From a checkpoint of a small transformer trained on Wikipedia: rotary positions.
Each number is 500 + 40 x the weight over its row's rms, rounded and kept within 0 to 999. Layers, rows and columns count from 0. Numbers have three digits each. The size before them is the row's rms in percent of the matrix's.

# layer 5 attention query, 512x512, rms 0.169, rows 145-255, columns 160-191
111:484413466552495550500551486558513523481574503492472581467544538460518408472550537431579493505417
113:626517515518591522543568435535519535579546506484453535546450512497528532570519512466476491499455
117:510406449475564578434549514519508518509546517453549482560468477561480536543476519486528476625576
115:478489494529499524546567524481601539595457468510494476650472502509450494488503496560488523548487
116:507512482482522541534471492479522571540565503579491558490563462535530472455493461554553497515468
115:433454519471502491526528531483468507558480500519448495473489513427471492541507481524538486470518
117:466511553434467554497490474481489558543494565474527561520464450497518511499432538546463528608444
112:549513579553470436528503463538481448470488456440541441460473431514449526388510514427544563515405
111:515535443496519435477493484427410506521476452537464468514471513485481524528460532545515498471496
108:465434511484533483465562522489527481444510519535562481496505523513472502487403410503408513485450
119:497498576503515476417489475415577547444482502457526474522485546489525496506517507436523502579444
117:485478577518530514508516571491489502475483374516476474457498503474521485564545498459522424508494
113:486485538554473483528548396498506474499417527476452518474459492461481444467489520521521490514485
109:512547463556570449503466525430560491432484481517455506533534503543467609488475496523498486497443
108:524505547548507505540454503499474466523477472541431452498565512476564521474520453515496522524465
107:485536498517445540494503536472498474392581540480513538530541525511533479458532506484508510542544
093:502462460542541414494522516485542477458491458408509461540478427494506508489443520491502487501544
100:468557438521525489519468429516476574566530427535512539466547541450499451574515467496465442510507
105:557530462462498508526425546469506475561439534518453521530541471539500509534459457477558482542464
111:477491456532461554529398507528475495490447484514459487503490403518546478483497566499484577499536
105:408508525502436565447401473549431486559533479499484534469499490454450505507414480472453514493478
108:504436469470507566509485511461447486487449457483546498487453503467430521496496475453488487508444
111:433556504520427495576546422434503477463467493544456499556458486485372496556470572498423532446472
098:545510489530534515508508495495526592537511505507627560484513458493577455587574557516600414479521
099:437492484547523472563439548427530445512483520406466500502480473477555474530477479519505534391450
093:529456520504546538586449490501469490579528406500482527521452497550531539433488443529497498500537
103:556458525513496511506507516514529520510543475467517551532434564459482482548456543550466459462494
115:525486509441558497484528505488523509449492539525452573473483530502492500464512516495546533501529
117:483482454482528514508482503470540539517511436527492455542587555531404420512446557396523466511486
110:542449544486508493456574461429469472513499492480460545563476462506534442469510544508489538483518
118:535581580520493481526554595532472515556563532476529438485496478526513490451547445516491528491390
113:485566511450421460460510496509501532484459502545488465468459515476471515502496484461483536536527
115:520523428453491497526467432502526527515480521463490467515502555479527518471441557448552525496537
118:490426526526478486458521537554552474522496573514533575463454464450459538521451602508466413471609
117:465533417532522505568430544530489460502492479520491576463473510491449445505530518503449491468538
118:550553427464470598482448565581454478460487534484398447446450464485467499561425514469466489558515
117:470525550503533498460477528560520502554504321488511541544559496510458532448521495586519511473467
115:532443490485476519507483518523558504472458439514526511543472520507541497504463495413505436523535
117:502467502494451491504568498473498575561483413514532522479475515511516518546466560477486556526535
111:497513490435548492478475536496503455518566528418469516484479489458481544507576478490476512559463
119:491482519470521498553515482528506543519511558504524582513550537442423542417468465499472469483530
115:461509477471450485486488500458486445482502477458485512497472555506534510525463519495464504520502
109:464550482475521504520487444526467499571495542496577511516440466496514515528475543445455473546475
113:540530446435526435454475494524509492563486450522490468478481515444474513444502521482471592546505
113:517571480532511509579506488480536506456499468541517499482519490501498455561487447497453470489454
114:554487481572549495531486510512522461544493574525535436581553488540448534530494471474540521530453
116:479530505503502490534506505462533535533474539527495480621467455551428447523545532473420492506425
075:497534482550491541524447472493452582516486536479505455477541502535485520507481479471542507508481
079:518470574489457492506479450422542520491497494525528483514524527414537511457448428448519483505485
078:477502409487477453495499487473483512521494470484554537432589527524512536405497461414543523515489
080:513395493532476435602523555572432551410564515510479487462470526470506510441533547525516527497500
084:529591517496504471493520445494520505550521484478512446515534457500498470509532516446518517500498
083:506495482520451518585510460502517478511472522424569518509491512447511438577529571528513513547504
082:511490492526477506562475516510511463517536523566463450474450524531541513468436517572446464521489
087:469553460482522539524478519538440459499446498410444496533470508533542482495495497516511468551569
085:541492481532521529439471557484418476491512521515497472489477494546425471512481499500545470536462
082:505556480446568492492478497541503466518452536514534526479493550528531525494495466445507510545447
079:462502516505464510446444456467493461483541502520518496554527485505496520490525546507506482468470
087:515458464492489592480505422519535407536556505566426477497464508518525549560524442470535547489458
088:432561524462488491435563441422515545507529490427452482496520541506389402470467528429494497475513
086:516469525501512443447506553516509454552463527545465587427559530459467490512512534489479525407478
098:523530475487537509431507485553521482479476469503572460534539486492500518434567527502561476555493
096:489587456540494405524451412488530459465424533511466464498522444516510568430526527470486475503472
092:560462545515469459523573487536488516485431461501522443524414525479502492486423508500476481443467
088:530551485415590499471586522521489530449540419536530480509541471482494508455517487545445546506528
084:515520504499473491473466504483512521523509554505501512505530410482493564490526566591496558458485
089:527513475523512452508497551542511476527488466548494457496480462477445568549554485526484438514559
089:486493469410568456521623443532432506481459468452494498457579476491481517526514454471482501501408
096:511546500584535522564473446484484472480502484424526494405540409532553516543474431453517532477499
094:509413407508467502543553530524500540472513546576482458451578516431455547484459523483459470516480
095:452481479622475516499443526498540527533498541442516497565529491516529518485453473482515452465539
092:503551581488470494509468480549548473495488482603444463453510516487468498475510514575465481503486
092:484508467549439554499566538487537519505535481489551472541482468603538486501542563445550515491424
092:441495514459492504496544481498485493452472523464507498476518407467512540473529543555473476496491
092:567500562458486481401544478527523570460447526541549516518543472554538475488464471502460475563558
090:530481514553469524484550505426452518451464481428516508472478447474432508495478554535432455482527
093:537437496503472456491516535548483480563473462443529539393491550526448466457514526512477511437472
101:489499515454478470527440435552562560479492517491491457559475478614497496497477476493501446512473
088:463509490466521414552489536530577474531469567456512437517511516504488519510573524489491557535519
071:558526485513458495510513453505509502470559534514597435524521495583542496473491549470441543504522
076:376504513505418443561476458389463464460494412410460499520500481570496526483528525523485569492525
081:548535526492499474585480495540458494504464559512489462507480490531464444439525568488494521448530
086:518515462556561496534471467487523489537551506549522494527512472533495483483445460475554550475501
083:508535492552512493466483464456495456570467422586452485454444580450464489537488539453535504565452
094:566519493551449467536521550467492512494432477467488496498502480482496504408410516515448534493444
086:480445418425457485498538499474479521438512537494486494526488540489487483492516452501513455456434
085:503476506480528565450517515470427505496523495480444513486472551572522458592489545465482492587513
084:495467521579519498515429489526501530477515522535594507494481449552484484467440475504422461543490
084:446476507509544473536560480492511544518447497466531474514456481502474541530531493517491486514505
088:542508467477521463425512491539506549503497522490520402570454490608484534528513441484540517471508
085:534512461462426473526517390483545475505455471495504613496531499583501482422545491549428431485514
085:438472496523526574512509508527508449506454442445467438481467440473464445494516516522474428555591
090:554394495494436496572511499505518492518470485536453479481468517602456513486493508553551528476493
093:542494548580470514472563479470540507474500475542454486503484557487496486582416458509463434505477
094:526524525471571538538548446467501495471493521473551462494473489668501471526537525510506500558541
092:497533563492461453457572520499444509529432472514464482508511452525539517466472480569506532489460
089:537415453503465522490521564468456456462463498438484529501451487605502456428479500474521488523524
091:544549559482477499519542504558498470428494488498492516544492477459535510504517477463492501540461
091:458508498536464501558545430493536450445501405464467593451510533575497480459548503531436579494528
091:530499523499519550486485500545522481457526505477551437501494520419423515460535524500475488501516
093:548508515557521511525427581460460483534406488502522446532503429508452495552567494470529515449515
092:496488497466471475387549539509423435528583428510465531476480535533446594446478484557536492516496
094:607533486503535500458558494500484457458459488502536583506510517496544502508477522472526454489516
096:507478473512528462563457544492497529442569456478549497489445440496513561469533464503465536518512
096:458496495452508510492455515535476490566508515542531451522505515494494457503483493507521513558457
092:491536511406546488526536464539519543488487464471490485548534541492534507484530564574459469531503
090:445523477475527528511532516516500471531543557438595603533477570510571488513530521529480544514511
092:416538468516478494522453515509531538562518518491563521453518579491549490480580535539439573500438
095:475521489499486527487469514483436578480528525459454551532488473522582478550436461477536522505475
098:491537462467486463525556536517508491498514479458488445452541548460533488519443538437491483530548
092:481470421446511577489462523476507489529523530495469473452520540456469456479515456466480482593517
# layer 5 attention key, 512x512, rms 0.159, rows 145-255, columns 160-191
112:481509490484474434468570473573576508533476452499504506538458493524521474519471513531520534517407
108:442451517489556499474387546477518516476465485540458472470476490491578449479517482484589541480452
108:521533488511520492511461482570534479443533448507431459477487524584463494508478503460439502398534
105:513541484447546498514438475440457522452559474527496476476517505511548536473519472487485468484522
108:518553509476485483437506496458421508518551517489546480506560507475446522512488537453521440556499
105:547497500484471482477451418497535508456565520489481486562511541517506550385470452466552457546406
106:526527415544505394535521495486490541527482468518443509518521453453489491484552461514485499407496
102:564526430490490533401498490484481509465555568591499490441503532508513552531570498495461426513545
106:453493451557493525466511503461577492525525571529485522504468423491517406497454497497442501500503
107:528490475492496563525508542412480458493540452517441474488499474476476462496604530502526555535474
109:463536498520498581438511552555474517562524518530483529584490556496459492493429468469501565402537
114:485505461477440537452554443440522535507502559465460529538535540522555510465577453514476536469506
108:501476543506491497432504561438521460503510419534448496492532527467453547554481546432459472491544
106:478477482530536553495595513549460498515547483480515541493512521524538464519534491490525445542500
107:553542456547514536438539477554539513488532561524514466498461530529483482514532564507449521487515
093:480486535480436420435481564542506447498460473523616493518538511505563399440485550445446484511471
097:511467458433574488495467483432526533534479481557474474471478438537556541527467444488516530448522
102:479525486492569454545490496519487555434476515509483499450525527523537526552426460516518481474532
098:498493463526558518479488497515463539500538489484483549473525504483532475556551533515488470455421
105:460550553476515498459465521468590495538535497507538554561419511523480520501501501526481473463451
101:485504476563518528530566482437534469480443505515514488486474608570524473478551510512491435488511
105:441529526529486463501560492525582437459564471546528394539510505522592575503481503472500521444548
105:501543518435539534502433511543538561547497498535512499489536430484492465508426454511602510510567
105:457505482506562503582448411567472425495516553464500437560527565522495500424434411494414482598546
104:519479497447462420523538535548518455445478537483546502466544537586526583439493565473422434598536
102:477465519483483447478466489446439470554503517542527462455498405480529450567489533515539523550455
106:552519478515508508507588543580570525506461479548500469519498542492477526504538536536517468487486
103:547526472536542522504515531467506523471460504483498434471459533499511495485542511518474530483462
102:496454527494520510461545548450485549519557489511580463457532522541563529513522519481488451603545
106:547489563467468504514568555481496567487558526514492477505493468464490561512418446578455522474478
106:476567481443493492501544415485519487462457467487487614500499515517463549551513503474549512516506
110:451428498518479467518530543482500469415555523486502453479457476499474461511516491508489441495497
108:531514495471516481544512574497480449509523478583527579458536464536435499560488446484514466562523
106:452505428487523524551473508512497511454481525467519482504562436547485492508522464449469504483467
108:487538445418468537468435575481478515530502567557486499474502539514498466597589487523451480489436
108:427488535530425415443472491481450479501520491465527518519470482516524505439477534428490483438508
103:518516511523442407515564467565500507448497549488510520503498540458496515563512608524475468573433
102:407541526483504460442515473469441529457489528543477463502516500457476490545498406473389518486530
108:536471481453480475518445525523468496494442615538497506501503520547468508464462525440492423521536
105:492497498501477541466479525440470504451372524431544482495474480478512476579478513452485526443484
108:557500525518530497422517531485499512512422366462510480496428522539488456579543494469466530534539
111:496490528506453533529519489497545535558492446561526577555528533510444474493521529500523508516524
102:532508484491461404512530528480465535444489391456542449545548537542535539407460460608490538539486
110:528509503564500531571479503511444493461544517574527553529502522504518502530543521486518474538612
107:441506540464505435516477509472457476507537567510520482493441457493528502521472512541524420524580
106:426512551488543495563448531465472494505474551531501544444481459473515502485478568510450473434543
100:481516502570484515547488476499527476516525479456448557481507538499553481475475507478615489476528
078:500524513500535450493426459453503492513483582436457429516474452523468476482481510513531478504534
085:463479488520554487475491471566543563502446545542487525475528516540489502519483491505504459526580
082:450552569517405481453477505554559453542459471573518548539552564449465481523493495542518486440485
083:543524532545522541514464472503485546543504499528431477425488480506454442546483492502471536554486
090:539493434518537474525471462528443496467506490546461435505476497497508527530495476471537519477512
076:489519498512559514516457471511483471494530494445431475525540529581440470518596528483450554485462
077:554494522505540457450521527473439521486485523475513503462465532488466478508418474499511493500578
085:537546482468557503397589493572435549502458538497424559481465506453512423520515530450544509469459
086:480486500564492504457515443485486556557513564469477482472514508489478473540487483478533454535467
078:499526571455484478525503535513524467487551488486450470523501468463398539480594502538480470525460
097:487459517530450521513544580463463464493512513502557544517561447502552472438486477521443483513506
079:412514473517450548487505521498451527550543412506542529620479440392475463560489541575506538518431
078:487496516525465582482522479494518500425476459533540517549559521497482538490609505474544524494533
085:459498420446483576520517478485524484469483472558494490465456492456453474415415510414459466489417
086:476513487428520488511495427500539497456529528469475452483442626590530530514461511481587391475530
084:518466465453592520453512487507537490582586422539513579492492494551544465484538487409555456556518
084:429458421535498471547457503450540506441554633438506610481511431435483519489554595518553457531483
081:584436434525526556519498489547503518513489509475485469489529565482466478437524502434558480498434
082:497492527512464462507494445485454479452480523526423513495545493483493592474409519481490481509500
083:480464558455521472505458477518470479459536484512496489471482491515527502475476467516516411530459
086:501506603459468498500501529488497548463536520532532562568494439474488512509461498493533512483486
083:447485505510552542494484488501430501523498463532557458503472450528486523468527501493540576526488
083:481489554501514499481461441553455486528548486469483521509446535533525512530481505476526521379505
087:480500483474544438457500583498419534491464556528492545485527542550467421432515605506447518544509
084:479509461501512471523493486436500581487481543461471524470497465521458480497450555560463512557526
086:486570536542470567488535489414491464479480506510548554478469459514566510487433500570482507480505
088:556422530558486583477502542519470507536472445512571487452466521553441499429564489482471479438519
086:477504524485488434463502497501468509511470451412518527505511562463466561503522536460482525504422
077:395490478457503484484483463524498559555542518486505520570436449453500479440543566514502479480516
083:478454492502553548555527517396473533485506440500508485533515496468433531482468513463467497541494
085:536402565590480475494539527465493523491490478549505526519523520451509486504517418469545463516571
090:489460431541522508518466507497520502535432480487529504484531556483529420563510507436528519447491
082:557555473584541529487514510533440562508468462497483571458527598492441513568457590474525489469548
078:484507505522503529478491466530516496544515509453480536532523492411479528477494535500472491482480
084:494484489496487510539485507472475412481563400474550428525572505511552524435600480521459506528511
088:556528501507532518474481462499527507494525480506514469517454576538518539504533611478494423523519
084:521494509413536586426489549412517536522495554527508439498460607541462491544445520507539454552508
086:506498447495449547525494510503529519530563513508553470522548480535535477462435528528516605416480
084:440488469451479515533487514497492486510581462496476515484499467467481484578525480522468488576462
085:545507423524581517504481464498504490550453508500493507598444499466522468519549547561462491475489
091:479512458567437460518439449483495483583547425493557503488527518480539527499561446516474501468534
085:494524456468525556501542543513455521514505514476439487509459541549529479528449511481542438453508
087:497525478507490467491421513541473535520438542535492495526516481470585475568588483500508459526507
087:466543455573461536509496545464431375506552459490506523526505528443544442472484473454393543448501
085:579477504457481450528486523513588505541503468514558594488478451498510482451545462457484544498449
086:544492479431508468483511572433518516490512469501522526547465505549550518471584559484509579452563
089:482555554505478445491496516475565463486518498481499409457547533548500596498527462449432447579518
083:498498563505501509485473512504461456457563500482390515522490480552482529490458484516545472558438
084:513514514435469458514494535474473479455580462477592445529527462473456517472544525540531551510543
090:489440439522502527446505482518536535482484463540428474496486448377543518480506581507438533529525
087:483513494506589462491469495516559478520500495524435447524573463478530510538488485537504462440464
083:499562530464511479392524513461501492517455465448503501509510545472507469489451508575470553531458
087:448508549407482476504581496471521527526521440504516492453539481515558477514526509543545418536485
084:578497463525509524483482506452535525449458395546575474504510537414586501479516530510480518516494
086:476482513568521439419527452381520491487455511438468471468428503451510467582570463490543540514465
087:517494502523435535525493569469507438519528512536506484504471487494577546450440426433515489497495
083:478508412502551484411506472471525578463462424484576544492511543522496530501494493487538506547460
088:548505457505497546483522479531493493503486569439560525528510569524574540530477381574478475506509
082:529524485523488470445506497458517503520515573505502528497496452512551512492548446460497387470480
084:615485551512556549542552541494493425493544422527486527487489406500499513490583516467548429487560
084:499443474467522457456484464515534490486513360503442496515450439466467503516561535459581445483569
082:584455547502494512511545523540489451491459538562493437441443489589406535463511470525520530450518
083:596488431533522437550550531606476485448458433442443495464456542534506460476489489482532506502578
082:561521515480502418511439478515388443500477569522478484514506497464522511508556504509557507433621
# layer 5 attention value, 512x512, rms 0.161, rows 128-222, columns 160-191
090:503498435497550514523445468464470569463564490467516557466459500468443495467482569519498473461482
089:477502488547476506462513465474459549573495475469569588439516486518527467477487454467531543485483
094:429501513433466553556529532459502447537495504500538467512459416461484564518475499491523489527484
095:542499571477521503542529520461503530485533479531535495477510449509528500490432515516488474498566
092:532451470482467501501528530542536503443534512532514525502433508535542519449485499493534583446447
097:492536445453462506564474547451476508496513499526519521497460497500487566581515397407419455480458
092:532487460402486517475448517488502522440462516464494487529487519542553542483412550551442490507479
093:533503508575495487474495489521441546612586530493447481515534540513502485543550474461494436546441
092:401550443476545498484513518462571476463543507557532590443522511530501481458423442495452501545598
094:475521546575434408430523554541481466554489559561556461400484438530494539549576517518577499481461
092:545475458522495497459457464524541450483505484539516473423599570455480492511525522489400504428556
094:515519476537455469442488491524467569486492496532484474511541486498528500524505463498620570463498
092:594518472503441574466490478557421444452516491491504507506500488432530501482529468506488476464485
090:480562470524508598564562517502401567482447559461499511492546511476477449489520481552515526505548
093:528466535515433472517448584528474510468448535479435535461557587447487431498465458504482493549510
085:545504495533515448525438489420519516463485510473451492479475443458504482508471484483537487514494
088:504495473506521502481425446504488467517491452479452480469480498499492502555450462466494568484547
095:399483460502478488566428495501542495523515510495508529447499419562491502526492481470491487509497
093:476497540535464532527481496477517528522470505522484555506522483481560482506395507523492478470489
094:481481452507438556559479517470495524480439447453538445507478555568496515497526539509487512497518
094:523552572508453492533532543442481536463519571574498505392433569505503486537571575513472534546499
094:482509511533426469487544496498488448500508552425448581504531548586452434398446510542510459483561
096:570484533483505466515561587495502461495512484490475526527505498480498495486503497440491477551517
088:398514464432489510546434542523525475536498515494517495433498502544526520533486536455537559467465
091:495489520500484545520434430485472467506494482490391529525492510578405491515486478530508484511459
100:458560479551593525502531552531408513540491527521505503399482493512497468497497490451480587433530
095:461478486542583506488564493483564511502486532472425541570487575536467504499542499494513466513512
097:558570475466531490540521478481479447505518502556462504510482542475525606476472468456605447488453
096:518514563481534478517399511454524484507544506526435516419452485555503493516446486496463488479506
089:530499554460521448563445520468576529467474530529551492450522538531514468566494522516480507482577
091:494482485519542523451514486506420519464473499552522558468471549532520430553528481499524460478468
095:511529497547484476573529475467484456452506500474489530536576472541497509473462510477466469491552
092:550551511475521566486492518415521548514441488550511506529482448461523465459499513561464535520544
090:509506453479500620479523502457431501431484461476395466483579509481499519499486466515458499478499
095:585516493560476483514451524436500407530527500579470484501458488560485444535550530509527500535537
089:540505516449496456499547441469580476495518540518505506515510467485477466552500526457497537481535
089:532459514496491498515542541520535518460472542474565594513477500509490530510476545560480561557438
092:482446505496489515487483514515559531508464408489453434446503455502475579424512468484545441436530
092:486420491458523511489487383515439508486457515480542554465508511528483485469510505516501577446537
088:441477421530574606519440442540416528458472499511529473511528455483469529447449449508530557548476
088:491496595622551497536498428502495532494410482490531460575502474575526510547430525469473450492493
094:434533535549546457475545485400536502541500548535458501490488468408558532552460519491474559466501
095:495502526440492500588509527534368504454474499489535453494485532569530527472453494543424504583431
089:545564579494538536519485526536514557472447509503524479519517472479455558509497541515435544541480
093:482431471548457487493516524568542500504508527525502483503527545521499520495514532578478492435432
091:439470455532457498488536523529464522423532451515520490527477489509446492510482469478506563517612
089:454510539478525467451533526526578554572517507465592537521504512501437514455502560563548476525514
095:526459447550432503524439471460515458455466489530490489481448498510490448474478509547454464471531
093:495458533484518506493518478485497585510602529567443475506420483530447532526499503511502475504539
096:433477543464507563467484429544483551602490500513492548489477582524480515512485467485536536490469
091:534493475453540427486496463504455461562472489464590466498511538446512493516548444486516463507509
089:458489523471510508571549506437484544521490558465509622578487529553519471439451529501524509550528
098:473446442478427541565489485499522498499425524557520540431501436558477485525468501541536517527494
096:558536440496452512484457549459447559480552455560504464536504455487403458518475513544515453495487
097:459514480493470463493476492472557521508533527449527474487484544449467528485498470460416513439533
094:477505507455557462471376531513485487477553515439458531467499508586509473495506519539515565493517
089:524519553504518501478534529557445441446514494514560450503529631522578465478497481515476454437560
093:568524479523550488516487454571474479503521470553491457488484515502506481534507486515536513500537
093:475491534521483445450486496526497464505541477471431524438485411566504567460501388485461513483459
092:459458515455502534481491405503459480514585571500492574591516509485543492527419485484500446474523
087:531455548510414537560472460467549532493614545550495436495421570439456495526432532488490494490417
087:511440444507470517504498489509534532522497548455513556518520540448414511493469544566530481503468
092:512452470466556406463538492479481476528529535522505488423473462517480467528569530538485424499536
091:533572468540445475491499486464481475525484484496519489579442477506473535535498461514509458557561
118:485474475483551433547516463510460448520510565466485421469534562484526388481517474559529491463498
108:466498506529539510581465487516405419529567489486510491468432507499568495471510451460482449509472
112:487493514479520538526447528506552520441492470547513518472566481580558530502520448487559468462566
098:492481578516475490474468520508527596496561470534495480597535543465451545500502668491505422468445
115:501428560427541510524510498510493496472518483458475425533553419446552511567558542481521516510447
113:425467459494495507500531490529533460527447502541523494438507508494572558486527450572506551487495
112:550480441519467489540507470467581477504467449478562477507445463495589517492494457471531523586486
112:463451501569526580490537485529530546510424446469476524539491500457442516496461484471481529526503
106:512515482519548585497577493463491525529567524522462464423451529515525489468533593457515632499472
105:474551505456535495489437500571460565487455508518563512528484505512457466528457486532421496489475
105:592512508558562465474437499516414551482545494482476492513499577542478527564454502491516531504468
116:456511471433472479472530508587483510479511482476511496465530495535544486478527448522447397467503
104:433470510515526514476439534471478535495511557477476527556533465622448475498558431488450540493544
110:497466462432515529440514413524554517497464511519491455511548569478525468496469548493535554550451
112:510555458443500537494540492530602551510501557468485467482505540518427437485489460547491473557504
115:414507556517519522473406470495477559518457566480552475502490500559510498494482544491522508534423
114:465520456523520484556476495421547466550542490466518527548485454471493615498516422471483495504421
104:477530516533469516505502444550465477539431468532510494517524408506502546437461603568552506520553
109:512512514475481452473554432491496479466581446562494577497533510515429562464479494455480609398542
110:533489516543550491517610467526470530474505553441493487476447488549541507461508465503445466464540
112:478525490437484456395513523587457482502524483515548551510547504449487502534468478506525477476532
115:549393462445563481472450553478507525449388472449543463526456445508553442518510553480466551470533
110:513535546508472520467485417410487525512515409541495500510511527528544471564479566439539547488510
103:607517484511473491490551469467490458536483523502497489519489477424449527517579537482458523474528
115:450522589484497492578491477474495532471506434558458490491466422485505561464522496464427505480536
112:516507550517538513534542540486474533542509475515420549587526486486437473559497615455542528464563
111:521475525481471483407513498492541438526460544527452532525499549470634519469532487505510508526496
115:515470575572501527499467484472459481458472498513533507498480489543514558529482535504539505433518
120:536495460504502545512487521472562466526552480486445555534552469500523484490512542438512476486510
108:492497538604531558521477500525458476507529473520515537491456539520461545478455461548655492519564
110:490538509438493500427539564457533525532568518534442543520508429526449533463456514467518501483554
# layer 5 attention output (transposed), 512x512, rms 0.157, rows 128-221, columns 160-191
099:482515498486498532445503531561492463538483452555526525484470557452495437486476496517504483474495
095:511501525526471548503485539497444536389516497492523440453470530536523534433485575511529532606527
099:446441484517528560476522523487510642479394498504464496487582467526575499466476565462512439565460
100:569513491517502512427535481521567527414406483504517497509449542521516501540539528473405511480449
096:559510458548504495495481509530438525521402508466525509531467532453477521460539517482511474559542
097:491504447575510509461494465514503492506454572518513506491501506465461452505510475542538462539530
100:406441499433479534459477532547550573509507462574499464482460500501488575536540476549504520534414
098:547532440486529501565460525535518574517495552511494538524520537506486462535493491505496501464528
091:491400508510409512569444457465400461494500461490508437408499485501482491503501471442472461596490
094:427508532522542552505517518469545496521567555495542472585500545486510470470468526482462496509514
098:512464597503525528486446446506518490437595494514509475430500577511527452468529456506510465476498
090:456521487483566484542548478461510487528458528503473494543501527475490478514512546510414518500444
095:556542465529479473500487568523512565517519604483515517519455498473532513500549469496457568536536
099:452504534451546496505497572476482473498498518464483535436453520516449444489455475504520472566472
099:441505566532525443438470514507566555533479530409538544522417469541513512502451542459481499420503
095:525472559480530534375537450467544505488542522490557432480435485530546560536464550455471506493537
097:495533493492504550518540495514451486487492506498576512389470450500513474485478559465441443494522
097:548522551480589508506503517454481473501449475489552461540472502510533506491524496516518518568432
105:486450479523483532481573514585434537571557483477545561478452422552473462464494517493476537461502
095:484533513522510531423531505429495501546503522497487499479443524476487474455502504531495496473534
099:383550491488566487510539500507413479482548497419544509553464502500556539556559521530473532444562
101:444475478503446517515486503510579468630511518511538553513499464514525511457515500549480472514532
098:553525555543522488453534507475462477525489481473494494418535502515494509499513482509507541450517
103:526540577542463492458513494489526418473463550511479561503487531525457499489469498417488585519545
099:480505537527425450504503511516494504500596538546515465515570463454532461579420512458573414516446
099:524486557458494523461498512512461524534504472481495428504549436387552461510576482472493443582473
098:477471496369492565514522533559525514445404501468503397515429453512469494534467491543524559476529
096:551491462457440472505518487426555544529430478516528518447484478500553454543574521479445433448522
097:509493524489474481538510435520505547505541490514516470491517489500532458480496542498525421542448
096:525530520468522468505561502547433548512514512514517481570477502468526485528431514481519465446556
097:473522605517478490526501517490500440458448483521512476527491456517491498480516505485432448526474
093:521459606459511511490524591562541489479520553464514531528494507482455497504491555531469521478476
101:519509526479510442506450504484512494493425498459509562512491544492517454498545515531459503455572
102:478449479551442456476525537417523495521563443506553492499487556495481540444502480460499383523525
101:566430581505438407503507474555559530491489474440490518499510490449503540523435442525505496487493
096:499493467505549464494492450468484511493448507527494460494400449506483481474543489425493417571481
101:481524478449520425439449428509475524486557485519486521472557449443472502496435479524430473486448
093:532484485477528570563471501404466507511443537521483464506503437491494553499497518531461545504533
098:496482513456452516525517503512517528514521502486459502591588583475555511527453467513543455546456
092:573503488501442550576590592477447522500428616526463531501424548450479523542487506525443517449475
096:467498510521546492442459509513499568559494521545491437421502500525414540472523544443477516444491
102:512496558484494459446526432529491433507518533595488506484493444559443499503491515511485531462478
099:531569549484445589568446517490524529459487450554445500540593447491453503468517464569542547486549
096:436546454474562543504443494466481490499500487480461545519533517441507522495477427542482481431508
102:520565562494493563492478434527522474533574510480509444460552485553501428466529496537462551486488
100:581499521530569487472510462511519486498494490497543550435518518481479470482474553543521460462531
094:499460500404530484568495474468549508464492539505479600485490458543540504409501568490575487501499
102:521463482516532473470492431577474532522559467545593578434506445470470521488502379469545554498458
099:529567560482370449525436506423543458500482522487490453493541588504507536493556496485499528578528
100:405515458477460553498496501445435491455535425458429492549484450482428490419424537444468478546577
100:529496472513467537514471498476516462518498454503535478558545527464457446488514470482508482531516
104:524487478474579483542466578426515501522429465535524496461467514504547516543524519509496495484488
094:531504563445505472478526506558462538531512542434446449500398507477504591562497546484458488549534
098:454564513532555459479461514451479483520395542471568490499423513525465486529553450495446558521530
097:485477453504494509452541476475435551471579437432517474442566436562502542519461528520520514468484
098:460480481518566493479488491518426482487467492457512532545532437452523471509441518532497466555541
101:509500422461479563487466573534467506531515520555455520526441547462565513488541466466486549451578
101:419495476491498478504495440419526440490523528471507506545497454484439446592465516480525524498527
103:549543509488545503455505415481549443497483488448553416534520530476477494439523522453431540470468
097:535469541475486495584491513486472561486526425473501545537487542468399541494482462505545439518454
093:500510518524505453522492491496450477562539451470440495493535479466527473530462482450514468497565
097:525549556462522556512500466539515512534523484449438508431554531521464431425561529559523458527523
099:523531478499526638541521597478460456458489534443544479473510615459510491492505463500447514477475
102:551495571430502530514484508468446473584497594455448507471520497428542524506469478458522546494498
110:542489470456512461476477444528519506501511636520472491526431453461473528421481485469555517449455
105:560575464510511487458545513471467522479511465533587491532532485516507541477495470567408508473494
108:563395466509390462497495462533561437487501499513462413437404484473489475504475493560459525469488
105:484480476487529547454460493481546489458477519523502556499431453418487507553507465473498490505423
111:466578455504525492544486524525491577502496483495445498488587563479506480488494536522518527505500
104:549470516487564534469514511473465616480452558426548484477502414526492506584480497483507538537474
108:564469504551468509538516473460507473495485492552536506572471503535520498535495490499558477540499
110:559514534502532467489480554549590501527489473575492521464542457477503477458530531485426537403528
105:498536469468479556547460442497409514518465507561478484509502499517513497480472459493532460504370
104:405502519472501466503517468592501498475492471475447560493523492433501481524475505473503532563484
106:502506497447534474469586501506475470437548503547484496587472469481469524559574481440448515454400
113:482511505631535508520503517475552467476525460406444530603513517528545490565479452504541500525504
107:506506649534474517500517524508450420416479464452486481433440559562458500473519541473439524469469
117:466474456489521525519517502420554478499527494519559538501480614481508456457489494461527512483466
115:530554482506427537430532480541547429497484512499499540560510530449548519554520471400545564512522
114:576481439534519555538494541468546547511518538544505492465425519480441496528542565503503486532509
113:518577439479480501521574424511520428553510465463537595495547531482555462501468485503468490521551
101:496515543462487485528483528474474558486448473519585488509544400481440538470523470468466493464481
112:504502528468499483561525463568452490485518593484457478517552491478487437488516512506478447547472
110:465561537542457488529471521544503445468514488448451469449542524456504460489541477516527495535509
113:526502547477539457549519482571518412435520559530498519485509466505499480531514527572525532539485
108:535498518560582489466501419543539553417504492481490526525536490504486487461536555539514502474505
112:512486519485538500502512513386355556494445563503468520454479516471493496436482506532423473450501
104:460446448471497544466523525573475541570488505455507485531477470552529468548491534505551458550516
111:535499441462511524482475537572502507444544488565457478648506469495510536524466515493537494519502
107:502551516457517459402472450493432456469532431546506544498531420507553552395505490519486491513477
112:492523547462506472477473440588469537575479491489459496539496551540506474517497430494576480542552
114:491518501554472488486465521521522633519441491531487525520512460443483516504512466519498524474481
114:521524524512498420455517520491440594473492521473534479485589498549493535413524432481479484533509
106:526527487507527514481424542442486544465501465616523494504496496487419538500505501461507530473516